config = dict(
    d_model=128,
    d_mlp=256,
    vocab_size=8192,
    activation='swiglu',
    norm='rmsnorm',
    qk_norm=False,
    parallel_block=False,
)
Each number is 50 + 12 x the weight over its row's rms, rounded and kept within 0 to 99. Layers, rows and columns count from 0. The size before them is the row's rms in percent of the matrix's.

# layer 5 MLP gate, 256x128, rms 0.116, rows 0-108, columns 64-127
083:29 37 39 44 37 44 68 58 38 50 59 55 33 30 53 27 50 49 60 61 55 55 59 54 42 44 50 47 45 43 50 63 44 60 26 42 61 39 35 70 51 49 45 38 43 55 59 67 65 46 24 51 51 54 45 46 50 67 35 83 36 53 74 51
125:57 33 56 49 47 38 54 37 57 55 71 45 78 51 45 52 45 58 39 65 62 71 43 40 50 58 66 52 45 67 57 41 51 35 31 45 39 47 64 41 40 41 45 19 36 38 66 61 65 37 53 49 46 60 56 44 52 38 45 39 61 47 53 56
100:50 33 68 41 43 23 50 49 65 58 52 44 58 45 47 46 58 66 59 36 65 56 75 65 39 28 69 42 70 55 35 47 49 45 52 45 49 46 16 47 48 53 37 59 42 67 48 43 71 56 55 33 58 59 36 37 40 48 45 54 55 71 52 48
096:39 61 57 52 41 34 50 53 23 42 55 37 48 70 37 60 73 46 42 48 62 53 44 56 40 58 51 56 53 41 23 60 63 44 44 53 50 41 46 65 54 45 50 79 63 25 61 50 48 48 55 43 71 57 56 36 56 60 63 49 45 38 81 59
127:43 56 47 27 53 26 34 59 42 61 50 29 68 43 49 48 42 79 41 36 57 57 52 53 60 44 44 57 43 51 44 63 35 53 55 46 31 57 64 41 43 48 47 40 39 49 46 45 17 33 72 61 51 74 74 40 72 36 65 59 50 42 46 58
099:54 54 41 41 74 37 68 49 57 69 47 36 51 61 63 56 64 70 37 45 42 45 58 43 40 53 53 49 50 27 41 72 39 55 55 49 58 48 67 60 52 36 36 79 73 38 48 62 82 48 65 85 52 44 67 45 43 58 39 52 45 61 47 49
092:54 46 38 46 47 40 65 31 40 52 54 57 32 43 27 50 68 75 31 52 44 53 57 46 53 60 39 64 60 52 39 68 44 64 60 46 54 53 49 40 47 66 52 41 57 45 57 60 30 55 61 29 47 34 35 65 24 47 58 35 35 31 66 54
122:57 63 50 34 51 53 43 41 59 66 57 51 64 71 50 56 59 68 49 46 44 58 53 57 49 55 68 48 32 62 30 48 45 43 40 57 52 48 59 27 46 32 54 34 65 28 78 38 42 36 80 50 53 68 63 56 51 52 65 35 60 35 45 51
104:67 65 58 49 67 51 54 32 44 52 58 35 58 36 27 26 52 46 47 27 52 44 54 46 48 46 59 71 34 66 57 62 32 54 60 50 34 39 62 30 41 57 48 54 47 53 37 66 57 35 54 64 42 38 46 80 35 48 58 49 40 54 60 59
100:78 45 46 56 64 50 55 55 50 56 48 58 59 68 49 53 44 40 49 39 60 60 51 38 58 86 62 37 46 65 30 53 43 49 53 57 36 53 41 63 47 35 52 29 34 65 49 71 44 55 40 52 52 57 53 33 58 41 54 61 61 63 47 47
101:46 49 38 55 19 60 57 52 48 63 54 42 29 48 52 44 50 43 49 61 60 55 49 62 51 47 41 58 50 46 44 34 44 53 68 52 29 60 35 46 49 36 29 42 47 38 35 46 47 61 44 45 40 34 60 52 40 50 53 56 36 66 48 43
132:81 42 55 54 55 50 49 75 67 40 53 35 68 62 51 69 40 57 46 42 65 57 58 31 41 40 52 57 53 66 48 46 57 40 45 60 50 34 54 60 50 50 44 58 60 36 66 50 75 46 47 53 44 58 48 62 48 69 69 41 43 72 56 49
092:49 57 41 54 42 49 57 41 49 52 36 39 39 42 51 56 97 42 57 65 41 61 33 48 77 43 51 46 56 58 52 61 11 42 38 52 78 50 53 60 53 46 56 48 42 79 56 74 62 42 45 67 46 50 55 58 43 57 32 52 53 67 68 36
094:36 67 41 41 51 38 53 32 47 42 53 43 54 37 29 35 68 37 64 59 25 44 41 56 46 47 70 60 20 55 52 31 73 71 53 42 50 65 79 36 58 27 26 29 59 35 60 52 49 35 68 46 58 42 37 48 48 42 28 48 42 40 49 47
112:42 57 77 40 47 25 59 33 34 52 54 60 66 60 57 70 59 51 47 54 38 43 41 63 58 54 73 50 44 70 25 56 59 52 40 52 46 53 51 56 41 71 51 53 23 56 49 39 46 36 47 63 49 44 49 52 32 60 28 66 53 48 60 38
109:45 80 66 54 30 53 52 36 49 47 58 51 59 67 68 44 56 51 63 52 45 50 57 57 43 55 57 33 51 29 50 52 43 37 51 39 71 44 58 58 42 44 61 47 34 64 79 34 52 30 49 66 67 34 28 39 35 68 46 42 58 61 62 41
092:62 51 58 62 47 48 48 52 69 59 59 43 49 44 33 45 59 67 41 61 49 76 67 38 49 44 36 47 29 41 50 58 73 58 50 46 61 40 56 54 43 54 42 28 59 49 63 47 92 42 66 32 63 66 60 37 49 55 34 70 61 51 65 54
097:57 40 40 52 55 43 67 46 36 40 78 64 61 57 35 55 72 42 28 39 44 61 30 73 44 56 67 46 56 56 42 62 40 53 46 38 31 40 62 30 68 56 62 73 51 61 33 64 40 62 60 71 55 64 65 49 26 59 45 40 53 64 73 57
110:48 32 41 42 46 66 40 62 51 51 51 70 57 51 39 42 38 34 58 66 34 45 47 40 50 62 53 75 52 55 69 48 46 53 45 51 58 66 56 35 52 42 58 54 37 73 75 85 56 60 50 58 50 44 41 54 54 46 45 13 49 52 48 57
100:52 64 32 42 50 40 70 64 44 51 30 47 68 52 40 52 38 59 41 51 51 37 51 36 70 34 54 50 48 51 43 55 36 34 24 71 26 33 59 43 48 70 56 40 54 57 53 62 72 64 46 49 37 45 55 61 29 58 52 48 42 52 47 57
120:41 37 57 32 55 46 61 43 70 76 48 57 66 53 59 48 52 67 41 41 34 42 46 37 48 27 53 51 35 70 39 64 49 22 37 41 62 50 30 37 53 61 72 35 44 71 69 47 21 34 53 66 44 63 41 43 39 41 45 40 58 40 53 58
115:66 42 52 72 62 39 77 55 62 48 43 51 42 52 53 51 45 69 46 39 36 55 56 43 42 42 39 59 46 71 56 79 55 57 40 63 45 42 37 47 62 39 50 73 60 28 42 83 42 29 53 42 57 36 37 59 63 58 46 59 52 39 56 47
138:47 33 54 43 56 51 54 53 71 47 59 45 57 47 58 51 20 55 60 56 49 51 47 50 49 41 26 55 42 66 60 47 51 38 44 87 47 52 69 57 58 63 62 53 51 47 77 58 65 65 61 62 50 77 75 54 72 60 74 58 51 52 53 57
125:41 49 45 61 53 54 39 38 47 69 59 53 49 52 63 72 54 64 60 80 29 64 50 76 58 45 59 56 43 59 34 47 47 42 40 50 56 49 38 45 37 26 64 52 45 35 47 66 42 58 47 45 50 68 55 22 55 61 44 53 60 50 52 55
115:47 29 42 54 45 40 50 74 40 52 51 46 28 32 72 40 33 40 62 67 45 54 50 40 37 52 37 47 55 50 53 65 49 25 34 78 49 31 46 44 64 40 53 59 64 74 52 54 80 39 37 44 38 57 55 39 36 53 46 56 57 68 77 51
102:42 49 46 66 40 50 66 51 60 54 46 44 36 64 43 28 43 47 43 51 72 49 58 61 55 57 50 50 43 46 54 50 46 36 44 48 42 37 42 23 55 50 55 58 53 34 41 35 38 55 35 30 43 59 22 86 46 67 46 30 51 27 57 58
119:54 42 46 31 48 35 37 80 44 46 69 38 56 36 63 46 45 62 48 40 39 41 49 62 43 72 36 55 55 67 45 79 41 44 40 52 43 64 63 47 65 56 51 63 40 30 50 56 23 27 59 54 53 66 68 55 47 33 65 60 52 52 47 61
097:61 56 63 42 53 57 59 31 53 44 46 46 57 50 49 39 62 39 42 57 42 39 36 44 53 81 77 47 54 43 30 61 58 77 49 42 44 54 48 36 60 36 48 71 45 22 47 66 64 43 52 53 52 46 55 51 60 30 70 46 22 37 55 52
097:57 47 55 63 54 44 45 57 42 48 63 57 54 47 72 52 44 53 63 43 40 48 38 47 35 47 50 59 56 52 39 61 53 50 49 46 48 70 37 23 29 53 55 57 44 62 47 64 29 38 63 78 41 70 34 39 38 48 26 79 54 54 59 56
098:61 46 55 76 66 55 71 21 41 51 39 45 65 57 46 51 45 56 48 29 33 70 34 44 62 70 50 35 53 58 27 75 46 37 40 56 66 40 44 55 59 43 62 65 40 46 48 77 47 60 54 37 16 41 29 52 48 78 67 56 48 62 57 51
084:53 73 56 52 69 70 50 44 45 42 37 47 71 53 44 44 55 56 52 60 36 34 50 44 46 55 46 49 47 72 72 61 41 13 34 59 65 42 56 38 55 58 32 50 60 33 65 32 50 24 25 41 37 38 44 63 66 37 36 32 35 55 45 34
123:62 37 42 64 49 58 79 71 68 73 48 60 62 68 63 35 61 35 53 46 38 54 57 61 70 37 48 41 45 70 57 58 21 30 49 57 50 20 51 61 33 49 50 63 52 57 58 52 53 53 72 60 53 60 57 39 42 43 50 62 43 54 62 52
104:52 30 54 46 47 39 36 64 65 68 55 37 38 64 41 54 40 57 71 50 19 44 44 55 35 51 43 33 52 39 60 60 36 27 66 49 58 65 30 50 55 50 41 57 36 56 56 46 49 52 82 65 50 33 41 42 37 49 61 54 29 47 59 40
087:50 31 35 58 47 55 54 65 53 57 34 40 50 47 46 42 44 47 68 54 59 49 58 46 54 64 51 29 30 46 48 33 48 52 50 51 69 58 36 56 53 29 39 16 51 45 38 59 39 65 69 41 51 64 47 55 54 45 70 38 62 68 37 55
098:69 60 58 60 56 56 61 59 58 58 38 53 86 42 47 38 53 47 50 33 43 46 49 48 66 49 53 60 52 41 51 58 50 51 73 64 59 45 46 44 49 64 38 84 38 38 43 71 50 67 49 47 70 43 46 61 34 36 54 65 59 30 75 54
086:62 57 27 44 45 53 38 52 59 45 56 52 22 40 44 38 66 48 66 63 79 55 26 12 56 49 50 53 47 39 66 44 53 46 67 49 62 86 54 42 50 32 32 47 58 66 39 58 67 53 40 51 33 40 56 38 39 61 52 45 48 50 43 48
117:53 60 47 69 48 41 41 48 53 67 49 41 29 65 53 59 70 51 54 30 58 62 39 50 37 38 32 49 44 58 30 55 34 52 42 44 48 49 51 42 41 37 45 73 83 37 42 67 56 68 67 61 33 54 78 79 53 36 41 39 48 45 46 38
114:52 45 42 46 58 44 69 58 54 58 59 52 59 53 62 60 56 47 55 55 58 48 65 68 53 50 36 60 45 60 68 52 47 29 53 61 53 51 46 56 53 37 59 50 56 24 35 59 58 34 52 56 62 65 40 49 67 54 76 76 70 65 64 38
109:67 43 51 42 46 39 36 47 63 19 55 21 50 22 51 50 56 61 29 38 64 35 50 56 60 46 63 61 35 53 50 57 45 68 48 74 51 26 46 58 62 46 41 54 49 59 49 46 51 69 35 45 36 53 39 63 47 61 37 49 77 64 41 49
104:51 44 46 54 48 48 58 27 56 40 39 18 58 51 48 60 71 57 39 59 49 51 49 47 55 51 54 35 52 73 42 48 55 28 41 63 65 56 65 44 56 50 44 59 34 54 36 29 60 44 47 50 37 61 28 24 33 50 47 70 56 16 41 53
102:58 39 77 67 33 48 37 65 58 55 47 38 49 46 71 40 82 39 54 50 28 36 61 61 61 45 44 40 46 64 55 22 37 56 44 35 58 43 60 43 66 44 48 39 38 66 53 63 86 56 59 41 67 55 48 54 66 40 37 46 56 65 60 52
087:47 45 42 39 45 53 52 50 49 65 44 34 46 71 55 42 26 42 60 45 43 52 28 33 27 48 55 41 56 47 56 46 53 40 39 40 75 36 46 49 55 38 51 57 56 27 49 43 56 48 54 52 57 55 61 38 47 45 58 30 42 56 67 46
105:45 49 55 49 37 29 59 25 40 45 33 56 55 42 42 58 57 51 42 61 47 36 48 53 71 84 43 46 57 38 45 63 57 61 63 51 43 69 41 50 52 55 37 62 35 43 66 58 21 56 58 47 46 55 28 66 38 37 66 39 58 69 44 32
108:58 57 37 64 48 45 50 51 55 46 37 44 50 58 40 48 71 59 65 53 50 39 52 40 46 53 70 40 40 40 55 63 34 49 60 56 57 64 69 48 59 48 38 30 69 53 30 71 68 58 63 55 38 58 56 52 38 71 57 49 48 46 43 49
114:58 67 51 51 45 33 66 34 53 33 52 52 64 74 43 61 57 53 44 49 38 28 51 79 40 52 19 78 55 69 64 50 52 50 52 58 35 30 56 34 51 29 54 47 54 27 66 48 38 39 64 45 47 55 43 53 46 58 35 48 65 33 60 55
083:46 69 67 48 18 73 53 46 39 55 30 72 70 45 44 50 49 81 60 57 21 50 44 40 50 73 29 41 45 56 49 47 30 54 61 52 45 65 69 52 50 69 61 55 42 62 40 57 44 38 62 41 54 40 66 73 35 42 31 42 40 64 61 47
093:44 70 52 38 40 49 65 47 42 64 51 52 71 46 39 70 65 51 42 65 40 69 37 61 50 26 40 59 43 14 45 32 68 50 47 48 61 49 50 58 37 50 43 45 28 51 48 55 60 64 36 62 62 51 38 44 46 42 48 77 75 31 73 50
109:55 17 41 39 62 58 52 46 62 54 54 66 59 39 46 35 28 60 31 54 50 66 50 44 42 58 36 58 57 37 73 69 33 60 26 45 44 46 53 51 46 56 47 53 57 36 58 53 46 60 59 47 45 60 69 60 32 38 57 68 57 35 39 68
081:48 35 61 59 70 42 46 32 36 41 56 58 47 54 31 53 60 61 59 44 40 62 33 52 41 57 46 44 50 45 47 51 53 21 55 52 47 40 67 41 60 47 32 51 62 44 59 40 36 40 58 43 32 53 36 70 33 41 87 65 23 48 46 47
092:78 59 59 48 60 78 62 42 58 62 66 65 69 47 66 51 31 43 56 47 40 38 50 64 32 76 36 38 59 27 49 61 39 32 69 66 48 53 33 29 61 74 37 58 65 50 34 45 37 61 45 41 46 63 57 39 51 66 41 48 53 80 41 74
104:69 39 72 55 36 55 28 61 55 43 56 49 64 37 55 64 42 43 58 47 49 40 52 52 72 61 48 43 39 52 33 56 70 57 60 50 50 51 50 33 37 32 43 46 55 47 69 44 67 56 62 76 43 32 44 60 44 43 41 63 49 43 37 57
106:70 31 68 56 53 59 52 48 33 37 51 50 49 45 37 61 47 45 52 50 59 58 44 65 43 38 63 52 13 61 50 72 59 46 20 66 45 56 58 46 53 59 59 48 45 46 43 56 52 48 45 42 63 32 64 65 41 55 34 63 43 28 54 41
115:52 68 72 65 46 41 52 47 35 38 69 34 44 59 38 33 56 46 35 38 57 54 43 37 53 24 60 54 37 54 56 50 54 48 54 36 59 32 59 34 74 31 54 43 55 61 48 71 47 31 51 61 68 34 38 38 29 59 54 53 41 43 59 57
104:28 38 67 53 46 48 42 44 51 66 60 51 63 61 55 43 43 59 62 67 43 42 52 45 67 43 40 46 59 32 40 67 29 43 67 51 35 45 29 40 50 51 39 72 46 61 54 52 46 52 37 57 64 30 52 41 44 50 57 59 49 51 56 52
099:66 49 55 53 72 63 62 39 21 37 52 35 51 63 42 40 43 61 45 46 43 52 46 70 42 38 59 63 67 38 19 60 59 51 57 34 49 54 60 43 59 32 61 75 32 54 60 54 41 27 49 72 58 55 36 49 37 43 78 61 61 54 45 61
097:55 38 42 59 44 50 40 35 44 38 46 50 65 47 38 48 58 50 48 45 44 51 49 70 50 64 60 58 34 26 52 57 57 39 46 63 48 40 61 42 41 59 51 37 52 60 31 79 55 65 46 47 37 40 18 52 30 42 37 51 67 45 57 45
111:55 57 48 44 41 31 73 60 57 48 50 41 44 44 33 51 48 47 61 56 29 57 62 45 71 73 59 63 30 43 46 44 68 46 58 65 45 46 31 57 66 63 47 66 32 53 47 50 66 61 71 55 44 40 29 44 44 55 38 67 49 33 60 71
083:69 56 36 55 45 40 60 27 50 71 52 47 65 38 70 37 27 50 41 65 57 54 40 61 58 41 59 32 66 71 36 66 36 32 24 48 65 51 43 47 53 41 65 59 76 59 39 66 40 46 60 58 51 41 57 48 52 57 37 42 76 73 58 49
111:62 37 42 65 39 53 76 53 36 72 44 53 43 57 40 61 53 44 76 48 52 68 55 49 49 56 47 53 41 74 80 46 61 52 54 37 44 30 64 45 33 67 42 62 70 43 63 51 43 31 47 49 63 52 64 37 66 69 60 46 31 59 79 59
091:66 69 67 30 40 49 48 61 54 34 45 46 46 45 23 33 55 74 28 58 36 51 43 71 43 44 75 57 54 78 46 28 62 65 39 54 65 48 42 60 42 39 51 53 52 34 47 33 47 53 44 45 56 33 44 42 47 41 40 56 62 61 37 37
096:48 56 42 60 41 31 50 62 55 67 46 42 50 66 55 59 61 41 52 46 49 63 68 45 72 71 52 53 47 33 34 49 32 41 48 44 61 50 42 57 48 45 68 44 51 54 58 46 75 24 44 57 62 58 52 37 58 67 57 59 29 68 40 50
121:44 34 43 55 61 56 45 71 32 61 58 61 54 52 77 68 74 76 39 28 59 56 50 54 60 53 45 53 66 46 59 66 34 58 41 37 64 69 58 63 49 39 54 58 23 43 49 62 56 25 49 49 38 48 66 36 50 42 52 52 54 44 39 52
096:29 72 67 40 39 37 51 33 52 34 32 37 71 63 61 50 49 46 37 31 43 35 48 41 43 60 67 78 61 27 68 61 47 41 52 38 37 46 64 53 47 66 31 50 35 43 47 50 40 42 53 46 50 29 44 58 47 59 26 58 60 38 44 49
102:33 51 48 10 78 43 49 39 54 48 40 24 57 29 56 56 51 54 52 53 51 39 59 38 36 66 60 29 89 43 47 46 54 50 72 65 57 73 40 65 60 40 41 38 33 62 44 49 52 42 30 52 55 39 34 45 40 66 58 54 56 49 34 45
095:59 53 52 42 40 32 55 58 36 73 51 32 47 44 54 59 61 74 69 41 49 61 67 57 96 60 45 53 48 62 40 69 33 43 30 44 40 37 57 56 55 50 42 52 26 60 46 62 39 51 54 63 44 51 44 46 65 65 46 58 63 54 57 47
101:45 34 33 54 57 45 64 43 64 51 58 50 50 46 53 52 44 37 59 47 66 41 59 38 36 46 69 65 29 51 69 40 41 51 39 50 58 36 51 62 53 37 64 57 41 19 41 58 61 59 49 45 58 48 41 56 31 28 60 58 39 39 37 61
102:43 43 27 42 35 47 43 47 75 51 59 54 51 38 49 54 41 45 48 71 42 59 56 49 43 32 59 36 56 69 59 34 33 46 42 40 61 74 40 49 49 38 63 45 40 35 69 63 64 35 46 48 28 64 63 47 50 39 60 59 53 45 45 45
094:62 63 43 42 51 59 49 35 58 48 64 41 50 39 52 38 39 57 56 52 76 65 57 31 59 25 62 56 58 32 56 37 46 32 50 55 49 59 46 76 47 56 58 24 49 43 49 52 61 59 39 52 40 42 57 45 51 47 58 53 66 59 46 45
119:54 64 67 46 52 39 74 48 46 38 48 34 57 75 30 66 64 48 59 38 20 45 57 36 29 65 54 42 46 57 40 70 53 49 53 61 65 35 60 56 77 53 52 56 31 45 57 54 52 66 66 49 50 71 40 70 32 72 63 43 58 43 81 54
113:52 37 56 37 59 58 50 48 49 64 43 51 72 42 48 54 47 57 63 62 41 51 41 27 54 45 39 54 50 50 68 80 26 39 55 69 34 55 61 37 46 51 26 49 40 71 60 78 28 46 64 49 76 64 56 63 45 57 56 54 56 38 54 60
096:48 68 74 44 51 57 37 45 60 38 66 57 70 20 66 65 82 61 44 43 67 46 55 29 59 34 37 51 43 53 62 63 42 47 58 42 67 53 61 49 54 38 58 28 38 43 59 57 50 17 65 75 25 56 31 44 53 55 61 45 55 66 52 41
096:36 36 28 51 53 50 42 63 46 27 49 71 24 48 67 55 39 42 48 33 51 50 44 60 62 76 47 43 42 41 46 51 49 50 58 58 57 45 51 77 42 09 72 36 28 63 60 54 53 38 56 63 47 47 64 29 63 60 37 67 35 50 39 59
103:54 56 56 39 55 48 47 45 58 67 76 56 43 45 55 64 26 67 56 33 39 76 49 45 54 30 47 60 40 73 65 53 42 51 44 47 30 64 50 52 57 56 29 52 59 57 65 42 49 38 41 85 55 44 40 30 51 43 51 65 56 45 45 48
101:39 37 41 58 42 48 83 50 52 62 58 51 74 33 39 60 46 71 78 53 56 49 49 60 23 64 52 40 73 27 52 46 63 37 65 59 46 50 72 65 45 64 48 63 60 42 54 26 49 68 67 41 52 64 53 50 33 42 36 37 63 70 44 46
100:59 57 67 55 46 48 88 54 52 64 65 46 50 51 35 43 32 49 48 45 42 42 46 42 53 50 70 57 38 66 35 55 47 32 44 69 42 29 65 50 50 35 57 50 40 42 30 66 56 46 52 47 49 45 38 50 50 59 65 22 58 50 60 54
110:39 36 53 58 29 40 59 40 42 53 55 39 57 54 30 65 65 63 46 36 84 67 34 54 58 64 66 36 68 53 43 47 59 52 52 56 66 38 53 49 63 52 42 60 53 45 46 68 43 56 69 74 77 48 75 58 32 29 52 45 55 36 49 42
102:49 61 59 35 51 66 45 37 56 52 54 39 49 36 52 49 30 46 59 40 50 32 50 29 52 32 55 34 36 52 50 54 49 58 62 79 56 62 39 49 56 39 31 47 40 41 38 30 48 35 74 60 46 40 29 56 44 51 44 51 51 22 54 60
106:58 33 36 92 53 44 45 53 44 47 47 60 34 44 51 38 53 64 65 55 45 59 58 56 40 52 56 67 32 66 44 50 50 36 64 59 53 50 47 36 59 44 44 68 52 30 50 62 36 60 36 59 36 50 29 29 54 43 33 57 51 51 48 43
106:57 67 34 56 66 64 52 52 39 42 47 55 41 47 31 49 33 38 40 62 51 33 43 29 31 40 57 65 44 50 66 57 42 61 66 66 31 57 56 46 49 48 55 50 58 46 35 44 36 33 51 53 46 44 54 88 34 40 43 44 50 55 64 61
088:50 62 29 54 79 60 45 50 46 68 57 45 67 63 59 27 55 47 48 57 56 32 38 28 40 37 63 30 60 42 40 46 30 39 66 55 82 51 42 52 49 54 61 47 57 43 44 70 41 29 30 44 40 45 48 45 61 51 65 67 40 63 61 67
067:57 47 43 60 27 59 28 48 66 57 18 65 61 39 46 50 49 53 54 36 52 45 59 44 73 67 59 70 36 47 46 57 55 36 60 33 54 36 61 41 52 57 40 57 72 44 51 38 52 66 40 58 51 48 44 41 69 40 59 41 41 43 44 59
093:46 33 50 25 63 30 53 44 46 52 45 36 59 48 50 31 69 44 67 62 27 43 42 52 41 66 52 48 57 44 47 61 61 30 21 58 33 26 62 45 61 39 55 41 58 35 64 72 47 32 59 43 45 69 40 53 31 39 58 44 36 39 51 41
121:68 39 51 58 59 44 41 57 35 51 63 44 58 57 59 57 62 39 78 55 31 18 38 55 33 50 45 31 33 42 51 36 57 48 55 56 67 55 49 58 61 47 68 58 47 30 52 43 49 35 55 38 34 60 47 46 33 29 57 35 57 39 58 49
098:67 39 64 73 58 49 49 50 46 47 50 32 69 47 48 60 59 58 60 88 41 51 60 36 48 55 49 51 58 48 37 40 58 24 56 54 63 43 38 53 45 44 49 31 39 58 50 42 83 37 43 51 66 59 46 45 23 35 67 43 62 57 58 39
113:65 42 45 38 62 27 60 56 55 57 46 50 60 53 50 61 53 46 43 32 51 38 57 63 27 36 25 59 49 48 56 70 38 60 37 38 33 66 43 34 44 47 40 55 41 53 34 43 48 51 64 51 66 58 66 44 49 36 59 59 47 38 57 57
089:59 40 50 21 53 37 48 66 58 66 54 57 71 60 62 58 33 36 59 52 36 49 52 68 63 70 39 51 56 43 53 62 47 52 59 44 59 50 52 82 57 44 56 63 45 58 55 15 47 71 97 62 59 59 54 50 42 54 63 74 59 47 63 36
081:42 51 46 69 47 48 65 44 64 44 52 49 55 73 40 58 53 61 40 37 55 47 47 42 66 47 57 71 36 50 47 33 53 49 65 54 37 32 61 38 32 40 47 52 71 45 47 55 51 68 69 47 48 42 37 47 34 43 24 52 31 61 47 60
116:60 53 49 67 37 62 48 57 51 62 36 24 48 57 51 63 47 65 48 36 58 44 35 29 59 38 71 55 51 36 40 62 50 36 46 51 49 92 65 26 45 29 61 48 42 66 40 68 45 39 54 54 46 44 42 45 56 38 56 64 66 66 40 50
078:59 47 59 72 56 50 41 61 50 48 49 88 70 62 77 46 26 29 60 51 25 62 59 33 47 43 43 59 66 62 48 66 29 37 56 56 49 31 52 34 46 53 75 56 69 40 38 54 49 55 35 45 48 37 68 56 48 44 35 36 57 45 74 65
096:33 34 67 54 46 72 60 51 54 60 39 59 53 31 22 46 50 44 61 49 64 40 53 42 60 46 37 37 31 53 68 61 49 62 67 58 49 53 54 53 45 42 55 58 42 49 51 71 44 42 50 55 27 36 51 56 32 59 63 52 48 89 62 53
103:37 33 50 47 49 62 53 54 57 54 66 37 72 69 46 61 41 73 53 51 63 59 53 55 49 65 33 61 53 36 64 42 65 41 47 45 55 60 72 38 50 45 45 36 52 55 56 49 40 65 71 41 63 51 49 52 42 55 38 52 57 33 35 44
078:64 53 60 39 26 45 82 59 39 52 57 53 39 41 44 35 45 68 40 71 47 48 54 64 63 58 42 51 46 51 29 40 40 71 42 51 40 55 59 54 50 47 33 60 40 50 40 65 57 57 62 39 71 56 52 38 59 49 29 54 57 25 40 43
095:41 56 60 59 74 45 60 43 44 50 44 50 41 62 45 37 42 68 69 55 41 38 35 49 58 65 49 44 50 55 45 63 45 33 33 68 76 59 29 48 69 36 59 44 49 62 64 50 25 56 50 34 47 61 44 46 50 40 64 70 45 57 52 34
094:54 44 53 45 46 31 46 50 50 44 44 32 73 57 49 62 57 66 78 57 42 36 49 57 55 57 50 34 29 58 39 54 64 34 53 46 62 62 63 51 65 59 58 38 54 48 44 49 47 65 73 58 64 65 40 41 27 34 41 55 54 55 59 45
110:45 39 50 77 57 64 58 54 35 38 49 35 59 47 67 52 52 46 31 46 37 55 42 53 59 47 14 64 60 53 48 57 60 30 63 47 37 68 59 33 65 50 15 39 48 55 37 45 36 52 43 39 54 56 30 41 53 42 18 76 53 42 61 45
087:61 59 64 63 43 49 62 41 45 40 45 48 40 47 31 36 53 38 49 59 63 46 52 17 67 46 58 73 40 48 41 45 26 56 48 62 62 42 70 57 50 63 47 87 52 56 67 56 47 69 49 56 47 41 27 43 45 29 32 48 64 36 47 53
103:40 63 75 33 30 30 52 66 31 57 49 23 48 54 80 45 68 47 53 53 63 62 37 66 52 52 45 44 43 39 56 47 40 27 57 41 51 38 35 40 65 57 40 59 61 58 34 60 55 60 64 63 72 71 54 51 64 55 53 43 47 49 57 29
097:54 44 32 57 66 50 37 38 39 66 39 57 45 57 37 54 28 49 42 57 61 50 42 37 20 60 55 66 45 48 51 65 52 38 36 67 09 60 50 53 60 61 29 62 52 51 48 50 41 64 30 50 58 53 48 54 54 61 55 41 73 65 47 58
114:50 27 38 57 27 47 42 66 69 52 50 69 43 42 43 36 55 53 54 51 66 47 47 66 65 56 42 60 51 70 76 75 39 33 25 53 36 49 58 46 36 44 58 29 40 64 52 71 32 35 33 44 49 32 49 67 44 52 44 50 68 59 43 53
076:54 48 57 41 61 45 62 38 71 53 41 42 53 41 34 50 50 43 71 37 48 28 25 48 36 46 41 40 58 26 40 64 60 46 39 30 56 65 63 58 47 41 43 52 60 38 75 47 54 49 61 36 55 49 54 32 67 47 71 59 64 50 53 55
087:45 53 55 28 49 22 50 34 43 59 54 46 55 36 36 55 45 69 40 43 48 36 37 45 69 41 34 67 51 45 40 46 85 48 51 50 53 56 60 26 36 34 48 59 47 48 44 60 56 34 78 42 57 31 31 45 46 46 46 49 64 33 53 64
094:35 70 61 41 53 46 64 51 56 71 58 73 58 54 56 73 49 47 55 31 48 44 53 68 41 62 51 59 60 22 33 55 53 66 46 59 47 66 58 51 50 58 56 57 14 52 52 37 50 45 50 58 63 26 44 62 59 50 48 52 37 25 62 59
099:45 61 53 45 59 56 52 57 45 56 59 53 70 62 58 54 56 89 49 35 84 63 54 50 55 48 51 47 38 50 53 63 38 61 58 41 45 43 43 55 53 53 42 55 63 54 52 39 56 35 85 45 52 54 62 46 47 52 58 68 55 47 62 53
090:32 51 44 62 34 55 59 51 49 45 41 29 29 43 67 37 38 47 28 60 34 34 38 61 72 45 42 34 46 45 38 62 47 45 46 45 58 47 60 49 47 38 58 30 38 57 48 51 63 50 69 46 60 42 40 25 62 46 36 50 56 57 53 63
093:73 39 46 60 42 56 65 39 53 34 53 56 70 44 65 49 40 40 45 54 41 56 63 29 61 40 35 58 43 34 43 72 55 37 44 49 47 42 40 69 55 70 46 68 24 75 64 21 51 44 52 46 51 33 68 33 41 53 35 51 54 28 61 44
103:53 46 41 42 66 52 48 45 64 51 51 44 46 57 41 47 63 41 55 70 51 50 48 60 37 59 35 46 13 58 50 54 12 31 43 44 50 60 52 55 70 48 58 52 51 38 49 65 48 44 74 49 48 49 70 75 46 27 62 45 57 34 54 53
091:26 44 86 55 51 64 34 43 30 86 53 54 21 46 58 32 46 64 32 36 64 44 57 55 51 55 45 44 45 61 57 47 37 51 43 47 29 80 42 49 65 59 47 47 55 74 48 55 33 51 42 53 45 50 49 38 48 31 42 53 46 45 47 51
089:45 62 52 56 46 24 27 43 57 47 42 31 57 65 39 55 41 47 43 64 63 55 52 42 59 58 47 64 33 47 35 45 44 43 39 47 39 62 34 38 54 48 51 54 42 50 29 57 41 52 55 52 42 52 56 38 56 24 63 78 43 47 62 40
098:56 68 67 46 34 51 50 62 42 60 53 60 62 54 55 66 63 69 43 53 47 32 54 55 48 72 54 59 56 49 54 58 65 50 43 53 46 41 23 52 47 62 55 72 61 55 31 41 65 55 54 48 58 60 48 47 47 66 55 32 32 43 81 49